Weights of a small transformer language model.
Architecture: untied embeddings, normalized queries and keys, attention and MLP in parallel.
Training: 587M tokens, 4695 steps.
Each number is 128 + 24 x the weight over its row's rms, rounded and kept within 0 to 255. Layers, rows and columns count from 0. Numbers have three digits each. The size before them is the row's rms in percent of the matrix's.

# layer 7 MLP up, 1024x256, rms 0.146, rows 713-819, columns 64-127
097:131139125103144138143155142133144125145129141138147089161137115096159121181115152094155154169075150094122127137132107123166154121099159114179151124091075122136091150148122106135116110125140122
099:111142146087133133134103126100115125183114132145100106112133089160123116148121166146112156109164140130164111105139113118143090157099158099152125117101143123136122111136164123121137147159137120
106:103112156110135139133134101120141110114109121172124082109131129117098142165168131129120144109128176088142123122153115117162103112135162108149101122145131119125148064097106137128108095175133116
103:107140139137137074130077160086131137131146124113113088157128141132128157133091118126144141130143135144133138107126125098107147122124089179097137131140141165158118133137120126133131120113109133
104:170132118136137156135131149127120145165122106151142200128105102160127099108156138133103141141119159085165119163101087068181148163142122134097116175118104119127111134139099107109123141140153138
105:118135113166136141131109160189104143107169108119185084138137143128136156123183122118116145102119189138113131118138102099147122142118110106127123135106134136096151154135107122106147141190149126
107:118148165154109157148187127147127149138091117171131140123151182154134130109137100144134118129139115100146120090163133122149098076099080133120109128148117183129126161127124106119130134138162120
098:082119132126133129133107147133100156131127165118132147137125139153087145171125086145170163136191104169141140125104123116135096116134126129161101130164143088114140110113115106149187101157093142
091:128190128100140096125147141123105094153168113128136117139110174101150131103123118171093153084132146141153113100125161141154113137114153144115110110097066143151111154134089133097135108139093110
108:110137162120044109127173138124199138156122159152105119097147079158112141124091118158089171144124140120128092139120134139129119126127151131136113148146180150171107126109121162140090122109129139
105:114142144102108134150162108155107142152125142173144164147123120158169150164096121139145129130098153144076131126161120115127130135125128108144112103167118099112141128148098112149126098142116114
101:141128141109173115071193108154120172151170105110119083137121076157125119119076190149085146129164131116109159123130134140143122122094107110125128134151165145104160127097089127157108128169143120
100:089149153136115095172165089105133132141129146114135162189120089117125133111131142108099134103166157126097127138113141135118102162170118133114150113128141145114105106143132105141161112108120124
101:135116147139109118102115143112098129124147147150115088133141184158141144121127118134098158128137158156111147150146165148124113117127120123094109141105105097146077180114136166116151138148079088
099:129105113088148118130158110144128075144112127127105074147127159117147118127123091141125108111169073151093145130114112132119098103112149103096098085131108128165144158119121105092155091103106158
097:174114140152153104135124100150159109102098166107117121179148117135091121101114110100089095115093110128130102130127160113165178157082139142145097113125123090154134149154127103094127104160143119
098:124074145090147109133083142169116147112108093099124158133112108126116106126133123136129145129126118149150192178147122117141163127153112165138146120110124143116091085102145155125102102144132107
098:145148110103088137172146146136145141123128148147171115143136115140094149160126170093179173156142129163130092128109128143099105119092094150119164129113154173143106151146118124153158119088108130
096:128157129119158122115157116127131110080085112132126131111141133126102114131132146073138153107133097134120138150112120125106153075125098130158150110153111142137151185085108165081163065152128156
094:124151110153166129135101128136139120142175135134161123151127135154125120076166117129128132114094153134195122175132141141089073112127131112153111143119120106105150116117107135152141135118104178
103:123119090155145124113100143156162125154124110159147116154168121135122141102114081163171158073163081109126091120113130147159174141154141147110085141148122137135178114124102132159119123129154145
094:144095157112073155102108133133134155075133172132110153153162143130138147090131139147149076146121131103109120140124141098081169163118146133176136115160101131108084105103127100096119160131094162
105:121137088094132078157150130124159120148113129098140111117129109120141108079177134122106120153169132130095135077124127103157131121129120124108103133121144129098102113132129174131116128120131108
102:133154117122133142156149098129121117145137092116152116115124108155100112084140114170130145184140129115155116151150137072142147143121140088201101118105173105129117094120127150097107127131150118
105:112117126099149142136159141089132110148107089175133134112138158138134088119117100085120135118135122138138134109107147109188129116114128121123130153118107169093114142118134144171132172162154134
110:162082147135109150121120108176117137120103111096165111098111106104145107092067143155194082149104110098127117152167144117123152110147123158102138115085168123124151118161125141143106146134129134
089:132120098127114091151153136143144095104148135105140135148148115122094140142120125110108115136125100124146116118107119151121116145074143101151158162135142141140145111123151143116104097134145118
107:093132145100122138161157158084138171146137165155113137144138147133158190134104162137154167094142150112131149171084139137131125121104148138089170114118127151173160127127133103125115157157138116
089:151090161139119205107109088171157103140152122121108076095133108150085140175112143132179099137136137094125166101118143126132151124099113125164135144136104130115129097133141154111136137156184178
103:135143103119138158128147101092081136164102108100095112127115141149135135121156070141167119101096144155128145103127138116104125149175135141137083128162120078103151066170149130175135123112109131
097:142122141113121139138143160094085143151126105156114140104128091165132119112150130062104129122137123116127099089104149146143119164115134138134091117127150119077124109208107135134155095100087103
096:126128109084121095116087127126115130103159097155158132147147118158125119134120119115125088154136142067170110131108129119131113092129140136092146130090167124144155127117180148116071121093148149
099:085162166124112124145124132092134097128140118127121116157186125113144138084151162130159099146101138129187138178154142078150104183127077151146156111146163107066124105125115120126137103122123126
099:157120144181078118114119122102135124123121180092112154125129126138101168090130122095139163142111141123152166080114137137152097112147060127110123124107150161124135124167159112129125118092134185
116:134133092094116113137152145152169163086150120140133122100170110145126196146167102149168152146134126134123145111119126139116172140129096175109109109145163115142150128081153123138119120131109131
097:138169120130115151145094139136126153117142149139164111110188126108099113130133105142128143102139120116118089102088111124174155143104138174134150088132138145127159156103090156096199150117103131
094:109118114127122123116156118087091105146113133120089159133131067106086146114109103088185182139109115144145145114146143120163145109134121101122126118091093141105134161127116156105106172150120132
098:113143102173111109147094143129132131129117129124150117123120123123110130114119102139097113172083158149164138113147122147131104137129181130126134161134111120109117135151119150162167160099123159
094:126113135102157121188114148117121114140122137122177096107146139127113184114152130136120118197125120145132120124115128173107149077127109069172074133080113142129116141154094142123115149166091118
096:173127153145086118164138115128111105157121109128110111119111130128157129107123128153155153125087103146127147128132108155102118112140143111149143133102100103180107138125139173125122160127113131
093:135149165138109089149134118146110145092141102136110118113162138145146122101163120142112110147151167108121097143104152120139125160101084104110108137135171136091135159093138105144148123104110146
096:130159099143175131135129119172109150174135098152142102116110115151109126133174100128169135176158100122155115133122088170102132108155095098099152137134078128122118118138144100162117074130115110
096:166160104149124147155114123125130163130129134118115112114107122152157114163076128124120164143130091102125161120095128132133102078136121095159110099173115168130137094151150110103128140138142105
098:136123152100154156193141148125091149129136154144121126130139147158115136112122099118167115107104131129142116120139106132128099153127147103128153150148118136111114106112133114149124136148119142
093:130155173085146081115157130142084133147115134140116146117111111139117147088166157162143140096123157097130120105128146101132132096090129104103129073150160138125180180103067122169119113179093152
103:145077146118123156150168147139170142150136137106170142101130126145127140116150131107137149120179128101108135145119136160124146169133126159153129110129154118167132167115134136126130118156113114
101:132128134139106182106121103169150122148128134136153082103145092112157100152140135118106104124108134143169085137117145102069170171125172126090114130125109088140188107091105126070114121119134104
085:125139139122090104125115131152151100104104075108114135139130178102120131120121143125126131143084184123118094109152163152113113113151096134104126134152103167146136132096130080062118132126130124
093:139142160123116134139101145119101090167137114145166121138098166137077132099138096106117119174147090129125115109181111106096137135133155121135098150118150129080148084141087156138106119130126127
104:101101118114140138156116154187147137106142103124153125124117137142097131119131136140158126110146162130141166104087125130113140150111114171142133172126107157153140164109121091142116132100168190
098:099102125101130114133147129154129131131116121164127134127148167144147179119139111149142144152145082125119145129129137138130132108107126119114123153100134150089098121138118125148139132120160135
083:114148165085130142145126109122100138108136155151155175159156129173106146130140113144118125116125134157131133091112135119116072125108143122084140086116104144136069155144120114146139103101136131
106:136140130088184111128119134094104139106143163110128127171150099149145114122169163101143142138127149118128141184134151116094105136130171105140100135128137154140108114139105136153106180146130107
102:150093136160100096142117112146132132130128183129124122135153140169139173133096142150137179151166128158165159175091112106143153149132084075116103122125093121139122135078121106105105088119150163
090:150143129141120117138081157120098134142179097103153113159159134123080133166114118118119153120105128132107120116101147152142128113151135107148132136123117117143131159173130114104145166108152128
097:125110109148140116144092122127126136163130136105140107111117097140118147141136143130145088138106164090135118125128120128143117121100131114152104100169163114099162124119133097136171087145103135
104:099138138122137099133131113149089117158161168169131105147116090120139154158097139125158114121132133121120182080155146122121141101142157151130135119147178123110139099137107163099136101131078167
101:144067115126154119181117117140134126136106171129153116135122106110128126144111150126138131120126127089157098124158166132103113150108113096154119119153141134165137142123103154182145061083134111
100:122086127122115158159144153142128159137161128126109130173110113121116140104102114146112103166118151138123097102089107149132111117131143094121116112109156104108152125170115118162093123107117131
105:122147108098142124172139196103130146124136098142139154129176123146125139137115126103111151158155119146118131166151173150144099119108106140114142167155149120109133164118072139135148171124083148
103:162127093142124114130099115120104108141118168177129120061132101126136107127123137129118151152117093151103135124079132126102083131141116171103139117117140107140132092082133139121133138178111135
094:100108109168153117099108151162149112126124124083110149140123106162160124129120102149164126121122125098108186122155123093103133140132114107088086130144150117131100172112088151135133177135160106
091:168115112137085147127077127178161099082127111132120106137097114121169170114125094130156117127100126103132102150106164128198128113115160086107176161127155129187117134098123152140134129110153142
098:138147160116135150107088115146133083104139116141146128120094130136096105149143107120107160071149104135106138076150129132118117111114130132138110098146106160096161049106098110111133122083126108
099:135123132129145141171115154108087113126142132135122119114118116140171097111148128135116158113137108113086143116109145132145108152159122137152124153141160166122130109123195154109136091142147118
104:128102167149103140103151141146110133167152085115122121148106149100142141141132114092118153108103090139149090113156116117115123131135076089122111090131144116174132123132144081135103096115112155
099:176133148147152102121123136123129154135130150131157134118087144083132115166178108135102125109124145134095104121137126146170132116141115081137134132157116136114150114156089116155176115116152088
107:083135139140155086086072096131121141111112145110172139132113133176116127145074140117145133129148118141132145128086147120065127130158158117131146104160131099136140152111115125141148128116105143
093:151146128167107160127109073160125137107147124169135155155150106148118092127134120146086145128145121109147144121099132127133120162107142119165081134117105113101074155128156111156165135119109148
102:109128131154111161143180127124100129097165144126110127140129137159079126171127136162147137118134109148165136142158096119100139143108166079165141099125151100164140108172104168155085122122114115
102:094144140128154171069127091112128115155123123134132114166113114146123152182166135128141119100112143087131087115113120146140123134114115114137167121137106106129101093185114123154159135117163113
098:129106170111104126134104125186149120123082126137129127150122159138097120141106152157151112150154122108115149141105144138090138117145156184118130130135139167116116126119117096145179152114121144
107:152165101111088126155156111111134133073116113138123116131107102087141122101131136149120133143105094134172115129142133112084133138124165122143098123164139162088152073128172166135093141138146131
097:129128137101092157145142103102123121106126120128195137138096090120115140115142095135128131152096155137105132130138124151121140176111149158147113161141136109124125138091130104133123135121189095
105:128122146089113122147125120171131125137088143147103117129152138141113106115135136123117146103155102142055161120133112115133129116154137102143130167101146150130117112137086161124097131145070121
095:168137122130107149125159085111114136125117128159164168135098142137161141122188120135110167116150126109171101128124151102144161135074118145137100136153105135159080133161154119121157125094124118
096:143140099141118144149124151150113180149162137164112099084147124143139096069088114134159113136140125147137112119146130101103086166138110118142106140152110085139119120182141124160157108160129140
105:150132099147135130110144153120145144103131140102133123117127138173153110113123106149212133143169108182120156131142146120105099131134109111091139149122166165093107142125140110149151104121128139
097:133151126136108145083111101154136132137135182137118122115135137151181162103139060123139149086129120112098147130138116112103091146107120126107169140137134136110164122103095110177103090105151120
098:156145159149150107172139172138136140124169140157128081105134073116117131130111128127142116114101125180129119072171104147122116155107129160121116136144138147145166182144149112136124128179144173
099:109118121149162140110148151138106144124118171145148108125091118140073143118150089127152166104130104102117173121131118116167103154140184142142165145128118101140051122120114110150144129139104136
107:082140122113112096133169156140095138110147142157121103143115116129131147114115146153098157119128163108105137127114099102109161151189114113127145136122134144136154129148119076071091121128128153
091:128120136107117117129150127101107121126123137112121119118112097121123110107099133128082157120129172140118139139094150155092152151116127090116130156160153118137159115129152139144164127111103118
102:146129090125078158136157118101132092143131106095107047128116134144102145100127121163151141087150165125146144152130161093189121117128102125133131085167139109093106110173107116137149150144100164
096:144157082164106158143168112107117106121146062141139134122088156154145128098155181106091151107157143160103104126136104163099093122100148170105139118113150137118143138159134105154173133145149144
089:110151159116117141139125104141122150141129148137146141135165089148108129171106116101113106112102128099108152072129099115090174121098141060149152153134124108146172144093142128104144130141112131
103:147094124107122157136150144138116064142167126140163101123145143146134130136151106125124153135165149173133134136141110127097124104099156136123118121105143083125131139096168132105138147107137113
094:140151090150136159121123102131170126112135106099120143097100132154122125103098100144120122156095107132155117130108118110103167134134153109101142139161132140133068151198097152151138146137116085
100:119134149129142125137122131145127113119131125122120130108194081175139140128141123121142142127154109146129125179115150125146111108126109149113136172123137120143140101157147146087114137120155113
101:151123134134120137082142100112108145144155173179162089115124098153164158150120137171076106168098134111116124160136126121102149146143102118110139121119146123106140112129111068146117126119151137
110:111103115174155146121158100142106134114156098117143129171137113081143160124136138121131134095120137105130173129143156088118096079160120126112142132112129093113091135109168146128157152133139126
103:170141131169181147143145150096155146113106105122134121138121107126115119147117209110108190144134157171121126106133165115124172102139150131099108132108145122139146091133136120155148147107166126
106:089113138147111098174093149119145101122155125106173089131132091100114149129130112114111100132131164124146165105155095137139159107118124137154134113120108102117194162110158169142133150104119132
100:123159164117166145131121093127112129130137149173125125115127086117084115106124138093128168103083118123129085137179097109102126160144115147084103130114122148171103147137119136140135160146151073
098:124113115139138150157082115141180144107143137137106168128153149121151172131119129128124158141112130066139129173149103114100111133080128130115157127113116157152168136137124110145163133134077124
114:116163110168124099144127077133089137131137145135101124148143123133143170124164155151158102146111165080099137145102117113141142130112083137133114155150143138118129098146098127156140113130131126
098:147098130085125163144128160174116111109147124072138128136131108120138129143144149123111128114135156168141157136156108120123117134140184128141147159121112090140122080130097105172086139128132133
094:121129086097156154109094105151093088117143139120113108089123118155097167094123127141121123118135088200143135138144094138166093162128141145150175136116112145144116191095122137135153139140168131
088:088166114141162089162153114134081156139167148134143128125172155139135135134177128141081164146146145151153114157084099146131102162121126109139135104114104139160115153141129105100143117165128141
100:086149127115117129110135099159150137128126127143112126115153125176113110119118160115150177101121192184142103093105096111139122094144131160132112168117098116115127089132083096140143126134117139
093:127131116128131145154148134140121127116107144130194115156119078083087103108133112112158144106136129088122147112132122168184165116122087175106172135110133123150146128129142164145119087136128097
096:145143120131111158115076091150160105172178146141132089136132167125120153179105136150097149142089133100110154131143123123166127150134173151081132149100136116101105144121140108097109120125119122
093:153102187141143136122152134122141074102128116108155135132120131160111124127155128146145103131159099105131126103157109128125168176124081106170100127154110138140103127139129124149118124142137133
097:146118117142134101093149179182141130162135130126141119145107141142114103118152170161110134123128137103140108138141111142171131117108138095124085119091139136111093095114118105147115113145155131
109:120119136115088134126163103147156087113136143101178125104126141092166159126135161112113143158139113147137115157154131134148138167124171150122150116110103108131112143142133126105148124161111202
094:083169156159118083102136129120124144121168143124114158111122091117129157112164151121101132082111091108158120135170145152058109147138136112133161123138153146097141141127139164107161121122152093
097:149106105121153171116148132091149129146115153090101147154131107100113121147103132107104161114124155128134137129140126159152113117122104120114155072135161123084119143110108147149122146128146188
# layer 7 MLP down (transposed), 1024x256, rms 0.133, rows 713-819, columns 64-127
098:119121098147098111132092143118108163063166106117111123113116123142133138157082164140153153111121166111133124176138171087135167130088104159082093111138130115097088115159175141114120165094172140
089:131098124153115165122130136146086134109150152113164110157074136129126107119149160166124178152107093149069152151134117127115124114147174133103120126140134142184130116161119111184147137119104150
105:171137147134139143118150131073087098132148123134153126156101160145136099124140125126140183100105142146137145116176124162134126150117154132174125148129099119125108137144172106154122134101149088
092:128166080141115125116098095153143120128172127106192112106094069062091083134142118118144173162139099098178156116109145129114100110118151151091141131120114138131110182121110134125128153113154159
099:138081120073143207122112152130161126155138098157195136144135097145079084097154121139094132173126127106142153139134135148125119161146116136132139138138116139090105087160148154169098155125138129
099:108137108148091111136116112154129143110144102119141133152166106135121141173102113186110071078142112131129075130111131165080122080118114142161151127118113128139083129144132116128148162123148141
102:102069183097121136148153137141129183116129118130148128145082158085132093096119118116140148105100121147105115141138118133111141084141131124136138110139140126122110138093119151144157100124146126
097:154148104080120124161148113090148101130121178086135126133121084112103106109120148141123152107160112175146107136102115123156115142158177089096120110107125150115155134092089139123114112161144100
089:121114157164125112151143114153160128128116120114152086098141082115124136145088137127117152127104079156113129136123163150108130134130129134140111174112135127118087162154137127118126071161170172
100:125136096080112152126124160150119126141146118122116132144083091142125130100118083096123158145126116117103109156105134153138108174140100109162123090146133156183136111090107119138100129112147143
103:133095098162141132131126130121082116145127135158138105157131134123128074126090162114121171135147100108152158161104144115108110097130136136179162147135144113124120103070089103177137164140096152
099:150146136170150158140112123123138122123093136173150109142116128101099146082114156114081121139135118158113157153177141104126135154118136135099099148111156118152141119152104100144087169097132129
098:074107187164138167108087147152093137139133128121098137121134117116183095133102152159130101147138139107122135127141182167122139124099109119111097139157120175113160157110176140136148110138115132
099:142103159155094130119097154094089130117096116101166156126092083114138108140099142127161143109146101107143140130136108108154155123133111133125201127116138157109101127137148142126096162168113140
106:114057155131120134111135143110119137106163105100119119125122073167084110135146150128121125137129103134127146121161135115134138141164092170115139144161158101141113135125096110147126181158151150
098:143192136118113124133117143127134138128167128093166109091156103131163132131129149145125124107191156092130100158146081124131137088135174117132131136118102137127126106130141127104117131131166105
101:101143106114155094096120160135149141086133119108144165139110105108116162112127112095108184138123121141120152126117161082163145145102108115140101152135119114134148117119127142134148185121145160
099:172138116113131174097145141132162098114112098101127132127101142114144119119138140161091101138165089136166151134133131156136150089085180131138129130141125153155134142130114170111116116126138122
094:132090070129157126144122176135091121167155120137141134096142119161163180173094127118156153187168138113095135084142117129132142109147143168165081118151157130173073135130157116128099125136166144
096:088123151194115084111136157115126124063100133136125115124113115134047120125096103154162101113110130104091139126126119111108153081127126145096104129094133177144155148114157122212143116107139172
109:112086157093131120107131131153135109106118107138101176143143094128114150126184129165099111157152086160148140158153134139193164115154144103108112142122147109125118148113112111120098131121144158
096:079079126092089129170152081121153149132085131107151090152103121116102153111114112130101165121141119140138114117148163132191099145140133120137105146109135132164123124127110159125075129149146117
104:160150056087128112120144120099158143124122143149153126112115122102117097162137095162107125145132113111103093090151128135145138129094116151100135109148101171098114091137131158159110147162115134
097:152087114079125106117137133130115124086102147146108097119091121184140103153125135156130103136101134160135166090094153088165124094105125139139135134170110115128127112135083117121153139152080125
102:154129131104112141111146084097117129129129146123136130122118147150127133109094102127113153112164150132139107105115096121092117150093133102121127120153106123136127137073090082134153155105170124
113:174109151129119152095139079124141138127117119097123100099127127115153127104097115129128092165144116171173143142112154117119121112068179151110119169112177146117139167162149093192183181146157165
100:149090124099120137121136112108142135136115144080089094137169125114101077108169121134110133166125154120141147135124105132120127102119072161121132110160129073100104139169089151129151132140124155
105:154139071127151116119215134089111143139121135144116152118157131123133130157116117132157142133157113167141125170117125150164122103090141123127135115116163142114170145175112134120145146120141134
090:128099075138126107121130162119139172161090120174125163145151164142141139101154130093115126122121111116139086147150101175088116090140134150093136080149133130110153147110098127154134107148096109
106:139094133080156072131148121151103094142135120134104114135168128160115117139142158130164089194147158149130151107176121156107111136114123132141104120122132132126140134149134147089094174135103109
099:133143088116122130136114146098108139204098151167138144117138135149152076116115128123178154127131140096139147140100132124189138117101136115137176146160131129131121153136151107142124114147128163
108:126127136092145122120154129131139092088119091154134133124139130095122126082118129079155101141117121130143133174140169111142126140118149175110175153150093093105134121141114140119106120133130092
093:112152125102138120147116080154115120106162154121152154158134117142159153126127123154113126114101120120115162092182140197150122123138119128144149116091123124119083090170098083119127163115121169
095:105174134081156135121124115136142125125146141128147146104157125111109125178142127168121105094108101143125119187126124112133134150081178166153124132110112142123140134137129151137108120096127076
120:113124133137134099094128162101120123076115147067098118153116137134144108145118069110122153114132124126136151111127120136124101079105131123132163108098109127121119154142096145164065111115108107
091:142171166139133127066113102143098136104158116112106116106111103112150150112119095186082125149146144055150082074086140134137150128095142123135120125099140106098117090108100109098105137117120128
095:154114084199146158129125124112146143117097113157152118129129158101158125121146154159123136113115127160146140154137103167094137152130154116134101162140138096140136111122106083105108145148101119
097:116119173126144075136122166116110143135125116127100081114110126147140119160100148077062111141132187106163118130111130117133130125132133133134170089108140158109118116150129114093133145149165120
098:122103097137082157121155106141139170112111105124090126150122155127112182132147113132143124094142150167111120126131102121149092119145121153091100106114127162100152099134146126133161126127135138
093:117151109110114165144131129122114113135122179071088100097106134144107138105147147156130090156169120117141076151104070148116128135092108113130189143112133113146131098128097128120103126090141094
084:116173123140127153173135107068153143152136139126134133116115106133128129131117119133095129120104092077096140094154123066108135136153101153138131097111100142094083110146070138132122134085125153
104:108042110135122054159110111114108083110120114144140101167112132173139133147110110177119139093154143125117130109124127105136145137156102133148118119122139081109134112124129136112150141117111109
108:165158112106118050117111147095137114132117120113130157130111132135130132132115165095120169101144175094130120126100128102130107128126118115147125101101124104154133141125134118112162125103149092
100:129135121103125103103128166126084129128095132122106130148147134143179086116109128127113129134131127105150133135165140089086151137164131138140078148125116180129129112113138130111118125136148114
092:130132130104123149119127170087110126125127153139111144115133115074165078159158125129137105141124077143112141104130112102125107144144136088102109083115097124109124123138169141136115158108126143
095:119088100134087185112190084123149125114111141104135128131158127093100126124117110153111104119129133121097128173128165150126184137091135134157161130141060103133108115136150125137128148156060105
094:095163150135090127103141144145121133158139151111120106130102112135116155159156129096145141108136112155113085119110063085122116150107118131145122140126154091118120112081104152148173137137151128
108:157008082117169172110114100095126140117106133109125096118148126184142117087111116123136122108154095148152146150102149126138146126157142128099151115094148103104131119134111133187101107104147142
096:127092125130126156127093109092138147122136120128127126115133154151151165070114116132101162139132121138149119134130095155105116154118150102128121122107120092121158121145090145110097097102175182
109:179096114138113130123156160158086109142151158124146127176124133146111107184102123151126137137118093125096181152149140112145144139151161149114117148108168143110072119115176109148135173057156118
103:118127152126150179114076134142103109119159113140107129095144131113128141153095124097129152140165178102062139087089120121155139112132135082121145150174101114099107152115143093136133152152076145
091:113123125137163092069103112129117099110098141092123091142068127091133130105132132141155148144172124085134117162123145148102150128117143108169144204141145102099109110146162117114105157133147092
101:114101102078194139139111128102112151101105134139110095148129112137092151149111159119139126145151140125101161124110127093123140130163136132134130122103164125165125133094187133171097141128095123
101:128077170137155131138102079130127113110126164094131118168124117201134124121140115117114129152173113118147175141151153092093114130144109116122127126183122128122103092164137128130135099121096159
098:157088122091142131110138133120127138146131112142104137117096136151119134155084091118123105145158118169128128128168099127121120127136146170145161183125119130127083110148109144083108107121122118
098:170145082139085126113132119098100155110117126143104119170122086150124137148124157142131155099116104105111148089140127166116161120175102112124109102072139175136148156143124095156155107168114141
093:120093140176125143133120126104133110139129135120146141123160110120135100099103136103078100149116135098137110115120127136103137097177139096147131119135110113114147085091155167122114117080142131
095:117129188095148155123159104124162135108157101135105112146128140145135092133151119156155170117158154125143164141107167149143133095094168089112131187175156122102143132131130170148097101099124122
107:150145158094128074125126130118108119100166090177108128149114130122110111183121124158142124139124141171106139112115096137157135148124082117113106133140143093109153101161123106155099143131112123
106:112159109158128115115171137123117162104109142136124172114129131124101089103099119158186127153119143143124138124175131096116130124125106148094169189105140092129129135100092142158147154102153136
106:135100099114137187101144072125104147134116145120133176143139151174159119144141116157170085114125121114128151154104119131088120155134138122105099176144148146119100108103112133133143125092149133
091:092166084106120153108124132126126114114089171095135137120128135129089086127117105106083135092139107137161103108124104159157132101130138126113118089145124127145112116145146151134116104104133125
086:092137166118118104124098121096138154168105081109114107105174164125088086150137153126132163153171099145121095109121135150098120127143127159128167069110168148076155127139172162147171112150120151
115:142140134102149095148082135093100102148116118133122124141104121160132063137112129166134131081113166121125092136135112102164132119084125167122095116162118100114104139176149140119125075104103150
084:132149117096125094118123069151067117092112087081125117124139126115147117142110125136100137105100145111147130134133152171114129177123082104123085110132110145159103111129126114094135074164183124
108:116082105148110146126128152166089126102084114128103106124131111124152150059113121154166138152098111140148136098117127136112115138145130085065148163116161094172083117137150078163129112103138156
103:092056154088121090161108120124139134132123130132117130167127118151119141136124136126150099150120121123094119096064127174150146095089121127136147131119141150107111146136146135153133116141108141
107:102200097117145104115121124150142194151121150119120118130144100126108134131171103060097107168141127077133156124164122169139100113144133152128072115117127131107169158150126153075090156159170160
093:163163135165116076102086119124077132168086111141130160103124148121135129152164075119119148157103150101111099127098138149142137103111143135105148130131100117125127152093116128115091095093085197
107:174098095125112140118114145138157176121158117164067189139106180116124116186085122149139100157137113128160106139112103128106100134131076137089128108116126119084161119161147149142112131147137153
109:149139131100073142123123166157109138130133150175129139119082139102161150112115110146133143132101100104171109157133104108128101124137145139116166143138123142085114103135126112050099126130129127
104:135061122094102110100135104138130101132120155130163104112120155142120154180139114135121124112135128163130146119154155102130112158125131162111106110121176131087132105171110131131159158143140111
134:171090113169126105144063149090126095121120150120139092142126133102106140184155084142114125160130140141141183123114168152119117140085145133071147106150117180087129107158106153174102128156107118
098:087092089084138139117131116107115107146135119121102108106124165132152106111152126148115132124144104113166146149129155107101124166044091124171126159124122120124135141106154104155127118092116136
098:152081112139121103150130147074164138093106145164134168106137099137121095102121132155119103118114126132109193107126155152140107122153101153118135158105104141106152137129096141156118149144121113
099:121083170143148124145080162179128124120133090155096125139119070113166112158127139105121101099074131123112133149164142156103156124167163173165113133110139145100114075112105123148115121158161100
086:128202148113138130159158144162111151122095129083151124090117130141123086195162149116118141163126149145128152122115164141111147131129116128171107101153092110153130112133108111132120102082141145
101:130183091127128113139138134111119124168137076098136133149135107102151096092150137117116172166131098121158159094121111091101125151132125109109120166134092098174128122161104124100131101127147133
098:150070148174065111197145083122081151145132119123142154111113138107120087082142084115122143123110148156126121138138123152143166135131125152127133119139102154135110136123173133118110124142083111
100:111174136122114095180115078156132119143101126122136143120120139119143138119125138133115137148115149167145145118145147145178100124112128121203133113126109154096148121112119144101128107094129154
098:159060099161119145108108110118144106093154137104147122138153111139093129139155125131122128197103114143161115169096155111108155135133180133105135119083157097133142156137138167093098157178090113
100:125163107094085159121153116090139154093153175161159130130134122127125154166157144140143122120131140163159103108102125161128116093152136122142131113055147127134129106131146101108117078142075148
089:123142137138167124110160134086148169092130113170141116154155169141124148155110140135132124140121082107117168138152126137149124120127125162090122123110134145150112127158127178114117116104181127
103:067166148109121114173131090121123126106132149124104140136102143112142141121112137137175086136111119112136114170129129178126116181107133127125147130105144104146107137122166130109116137181106101
100:134143140121146143134128149105120098093129148147136132105043133104128084104122138180137168099121148134080119188137090134168140155146127156137112130110117117138145107158170135114138147142116152
101:154122152138127141163087146110099162150157118076135116115082131098110123108131152128180125088144137099121139154112149158155110149133158160152100124127126150118112126077133119097148125142162129
097:117111165124135114131152162179124136126110115100137090164090115162115128142133154143133152131145118178121150113106132095144137122143131141157116126091096148126131128108120138163114144093194122
108:110104112130124116109095162123159137112103154146117066109125148175116130144123162124124102125166157129131144142117110139102143113113203178152147158143105175114140107145111146147099145116171094
101:126182116149089123094113125102107164158162128124125128103112122169131126135135090181149068125160088125093175158113169118117099113108164153124128073079134168097118102156072118133126138105085130
102:134172136109111127105138144120144142122127063109115132119157127129121135123116150128118176132104132157122164122100152142157165117123089135102147116158133139105141161127117109124100119115152151
107:143193138138100139111101151154107127088129111133127100158094124081128139145078104084134108130115113113074134160146119120097116149122102140128124139103136110110068168124162110135105165178132169
091:101195141127087146159096104141131097106121135096134155130106116103114106107121133157120126104140091122136122105093136134132125109124118101133131127087140141131154134120110149110099097168119130
099:113098138151138121118109145100093129110135123104153120133121123140108061073124141122120126159092118127134139150082125120153120119158184169155191117111121133096158138121147120111102105143172085
104:136187113132121131114129089105127103107147179108110156125079163103158134124133121123130142162063036150146153139154174129133089144157146165123124143106117112139111138189130135127105140137126118
101:137133110136134115146063157157112122119141125111109173134139105131146139174150141132095185115139151196138121132123133129119155132095133134122173114156139113108129132139086159139152121178107130
101:088129101163175166097106114121098114137092136110092097111164141166146158138132105143187069164099153133103166104085111127131129175071106115147128112138156180111100112156132127105132160106124134
095:133118075133124123117140127124142130149111155140086139139148145133139122091150118138140114070130147118122145121139142156127136084075113095161107138073111139114122133094150132147111128135147146
101:146060184130106119128135168167196144122091120081154116145144175114132108133111105124108110148117118141134123146130094155123133161142135138140115117116097101151140119073137133121136121148133163
095:114122156149126131145129199107150134138071118107136116121131106119141090121182152121152115113173102170162120156132130147112093145137144095120136111107142125160111184148105130134115121119091143
105:131134164118129111140110145175146093154156166143099068123130111113116146109154145131121087103136125154125136129129108125125082154152137125108110126084116111141133086101112090133149153080159098
085:106166116114111150099131111074112110137155110135079132099187127134142153146149117116157147111162161112126153156146143131122114127136183102136116147133067156146108132124113066147094149133165104
086:063166096119131113132144134091118139108089139109150173110105112121126117140127122127127139140136128116147082132137159144092177094098096132124138112139128139167161132152108118134180161097191109
097:118043139089143106084096114132148110160111092141121129172131117125110134098119161128099111106137212086119161143145153126116114145145122139146108129098182138130085116129113149128133129092118123
092:104169118120064145115113141067168142140113144143122125178087140134124129116091128120086160182156116129135099107156088124156161105119115124112101143123144113117120087154124172088125127080132109
110:139191115098141102110109150111143093137152126125158075101131135107140095125158110073148087094137149118118115161125099111112148125111128163152157111130126211120111150128111121114116106124153115
089:114136098116099127167145156075084107123171121177177104152154090110128151124116148140115088146123174141114124145104127103153111153100148169128111159161107134123079139136109100121110105162131161
105:095109134140113125114111101133133114118166134089141125139109140123118163122138060145111115138095120097075152188090139130100106170159128102105114132112119121142126122145159161137115126148122157